config = dict(
    n_layer=8,
    d_model=192,
    n_head=3,
    n_kv_head=3,
    head_dim=64,
    d_mlp=768,
    vocab_size=790,
    activation='tanh_gelu',
    norm='layernorm',
    norm_place='pre',
    norm_eps=1e-06,
    positions='rope',
    rope_base=10000.0,
    rope_fraction=0.5,
    qk_norm=False,
    attn_scale=0.125,
    bias='none',
    tie_embeddings=False,
    parallel_block=True,
    init='normal',
    init_std_qkv=0.0368,
    init_std_o=0.00919,
    init_std_up=0.0368,
    init_std_down=0.0046,
    optimizer='soap_variant',
    lr=0.00684,
    beta1=0.95,
    beta2=0.99,
    weight_decay=0.023,
    lr_head=0.00994,
    grad_clip=1.0,
    warmup_steps=200,
    schedule='wsd',
    decay_fraction=0.87,
    decay_shape='linear',
    final_lr_fraction=0.1,
    batch_tokens=32768,
    seq_len=512,
    doc_mask=True,
    z_loss=1e-05,
    train_tokens=157600000,
    steps=4810,
    dataset='wikipedia_en',
)
Each number is 128 + 32 x the weight over its row's rms, rounded and kept within 0 to 255. Layers, rows and columns count from 0. The size above them is the row's rms in percent of the matrix's.

# layer 4 MLP up, 768x192, rms 0.284, rows 111-114, columns 0-191
size [ 96  95 102 100]
[[137 128 147 201  81 134 157 117  77  95 122  97 207 140 129 128 114 100 119 173 107 156 124 148 107 141 124 126 134 145 120 175  72 103 127 142 105 143 112 164 188 115 114 131 166 152 114 156 131 151 148 134 145 125  84 163 173  67 139 109 138  52 225 106 117 123 112  86 119 108 145 164  91 152 181 156  94 149 167 196 132 138 177 120  46 123 134  74  29 153 105 108 100 114 138 128  82 105 122 117 112 161 114  83  90 155 109 175 143 153 126 111 140 136 116 115  90 149  76  78  96 156  98 109 154 138 151 160 135 120 153 131 183  76 103  66 164 195 138 105 133 110  93  84 148 168 149 112 154 106  80 108 151 116 136 145 154 138 143 158 106 114  94 114 165 140 164  75 166 151 112 109 126 154 120 114 121 165 159  93 156  91 110 128 151 117 138 183  65 118  55 154]
 [108 167 108 133 134  92  96 112 116  91 165 124 124 151 166 181 149 151 107 132 110 149 174 181 139 150  94 145  76 132  99 108 128  55  88 154  53 162 191 128 171 131 122 117  99 134 173 119 108 111 118  81 134 108 110  77 158 152 128  89 114 127 107 138 105  77 105 109 172 124 125 129 138 146  77 101  95 124 145  47  92 144 142 202 123 171 135 116 165 140 176 131 159 128  95 110 178 112 104 139 147 107  75 100 126 129 158 163 144 133  58 103  67 200 137 146 152 168 125 102 166 112  87 178  78 127  78 161 165 118 104 121 159 113 189  98  52 156 130 111 138 146 141  88 120  84  76  84 174 135 131 128 154 115 125 147  95 116 166 102 160  99 148 128 134 194 106 100 106 111 179 138 104 120 151 129 124  68 111 100 187  67 118 151 128  67  95 117 129 151 156 177]
 [139  84 199  87 134  59 142 124 185 106 137 152 116 148 129 116 155 139 178 126 114 139 117 158 138  85 143 111 132 146 167  77 185 173 116 158 132 170 112 154  89 155 100 108 160 127 127 150 162 156  75 161 149 126 106 128  95 135  74 117 117 125 176 197 183  90  77 171 110 134 123  54 175 122 114 111  97 115 128 107 136 172  88 127 182  91 144 132 148 101 143 157 169 129 162 128 116 176 146 129 156  89 185 117 128  86 180 128 106 145 151  71 107  85 137 171 127  99  76 148 163  54 168 163 140 121 112  96 170 175 104 140  96 142 167 125 115 152 120 115  49 174 111 195 127 114 168 106 118 113  95 127 161 127 163  57 109  95 102 132 141  89  94 121 117 167  92 143  99 136 138 128  89 123 136  79  81 145 104  51 156 155 174  96 119  97 130 159 113 101 104 173]
 [166 155 123 175 198 138  67 106 190 122 127 140 194 141  86 155 120 161  51 175  98  78 123 120 141 147 169  94 147  86 132 153 112 107 157 118 105  93 119 139  98 144 138  92 122 108 197  85 111 139  44 150 121  69  83 137 167 135 162 101 124 168  64  84 122 150  69 131 152 138 109 114 123 106 159  89 164 141 113  91 191 156  94 156 101 135 165 122 106 148 144 181  62 117 141 104  69  94 101 136 160 149 141  54 130 170 158  98 167 110 113 175  82 177 115 125 128  88 159 112 152 117 115 153 108  88 157 125 114  82 123 131 130  85 153 159 125 115 155 103 147 144 148 132 172 155 110 113  91 136 123 106 180 111 102 161 163  76  96  89 197  85 140  92 110  63 114 124 120  79 129 151  96 125 119 133 157 186  98 130 127 137 107 113 101 111 144 123 147 141 119 189]]
# layer 4 MLP down (transposed), 768x192, rms 0.277, rows 111-114, columns 0-191
size [ 99  97 106 111]
[[135 172 138 149 117 182 198  72 158 115 133 137 178 125  54 110 114 142 105 116 134  91 148 106 114 140 152 140 200 136 119  82 130 124 134  87 164 130 157 124 121  97 127  99  45 138 169 140 133 150  94 149 116  98 138  99 188 161 161 147  95  94 102 113 100 129 160 162 167 153 142 164 182 104 105 175  99  48 129 175 128 158 100  90 158  84 140 174  73 175  97 111  96  54 148 106  88 163 141 146 120 114 146 216 156 123 123 127 147 139 114 146 112 123 114 115  93 116 124 152 134  86  92  80  76 121  73 122 149 126  87 118 139 113  80 108 101  82 164 167  50 134 104  96 115 142 120  69 162 126 161 163 112 106 115 128 119  81 118 116  72 172  81 126 145 149 182 148 136  69 127  92 139 115 134 119 134 151 153 168 165 103 140 184 124 153 102 184 133 158 163 150]
 [151 132  92 182 186 114 118 125 101  73 141 152 113  99 141 134 135 172 111 141 139 126 181 161 117 137  92  77 118 171 176  89 110 140 146 144 123  73 107 132 129  34  79 108 166 124 122 159 105 127  92 144 149 143 111 174 154 137 128 172 177 134 133  69 144 114  36 104 132 116 160  83 165  89 116 137 144 184 105 184 120 120 112 134 178 118 119 145 133 199 139 156  92 105  84 121 110 147 110 119  93  93  88 168 110 113 133 163 165  84 140 106 104 172 179 134 166 137  41 180 138 104 164 123 107 173  67 136 131  82 147 151 127 193 120 117 137 185 115 150 130 118 175 108 103 166 170 181 158  89  94 129 134 111 130 113  99 127 186 121 153 102 124 189 116 139 110 121 148 156 117 181 149 109  81 156 169 103 188 102 146  73 107 131 102  98 127  98 155 100 181 135]
 [ 94 175 111  88 130  89 154 110  88 129 114  88 179 135 103 138 135 106 164 123 152 161  75 114 115 126  96 123 160 155 125 101  86 138 167 181 180 153 137 157  92 156 143 150  97 128 107  95 122  92  84 151  75 132  69 154  90 117  67 173 119 123 125 119  77 115 160 136 150 117  98 155 179  69 125  96 168 138 138 140  99 102 106 126 183 129 143 152 192 174 119 110 183  76 117 132  97 141 113 123 136  81 161 180  65  78 184 122 154 190 118  80  84 122 101 142 143  87 128 168 149 125 143 117 111 118 130 149 126  86 106 190 152  81 135 118 131 107 111 133 136 184  59 137 137 139 165  81  60 189 112 178 140 120 134  79 108  90 143 113 159 157 138 159 151 155 127 125  71 122 103  66 108 141  94 127 112 187 104  88 138 152 145  83  95 135 165 127 170  55 174 140]
 [125 145  95 125 103 166 132 113 160 172 116 117 112 156 139 110 122 121  88  68 121 153 126 117 152  94 141 141 145 150 135 114 116 150 154 121  78 127  76 189 140 119 186 132 161 125 132 112 144 159  73 149 162  68  75 125 122  88 141   0 127 140 174 142 152 129 157 130 132 150 134 142 115 131 138 133 137 152 110 140 185 156 103 121 136 129 105 154 187 166 170 102  80 154 128 186 136 130  92 169 140 164  67 146 152 143 176 152  84 107 119 123  98 114 111  77 122 109  96  74 103 157 112 110 142 144 130 158 183 158 139 105 118 121 145 223  87 107 116 150 111 126 173 118 129  72 136 170 130 126 125 122 162 173 102  72 124 223 140 171  82  82 185 142 112 113 177 144 158 124  92 172 111  47 132  99  68 142  90 160  95  95 141 122 157  98 178 101 128 110 150 151]]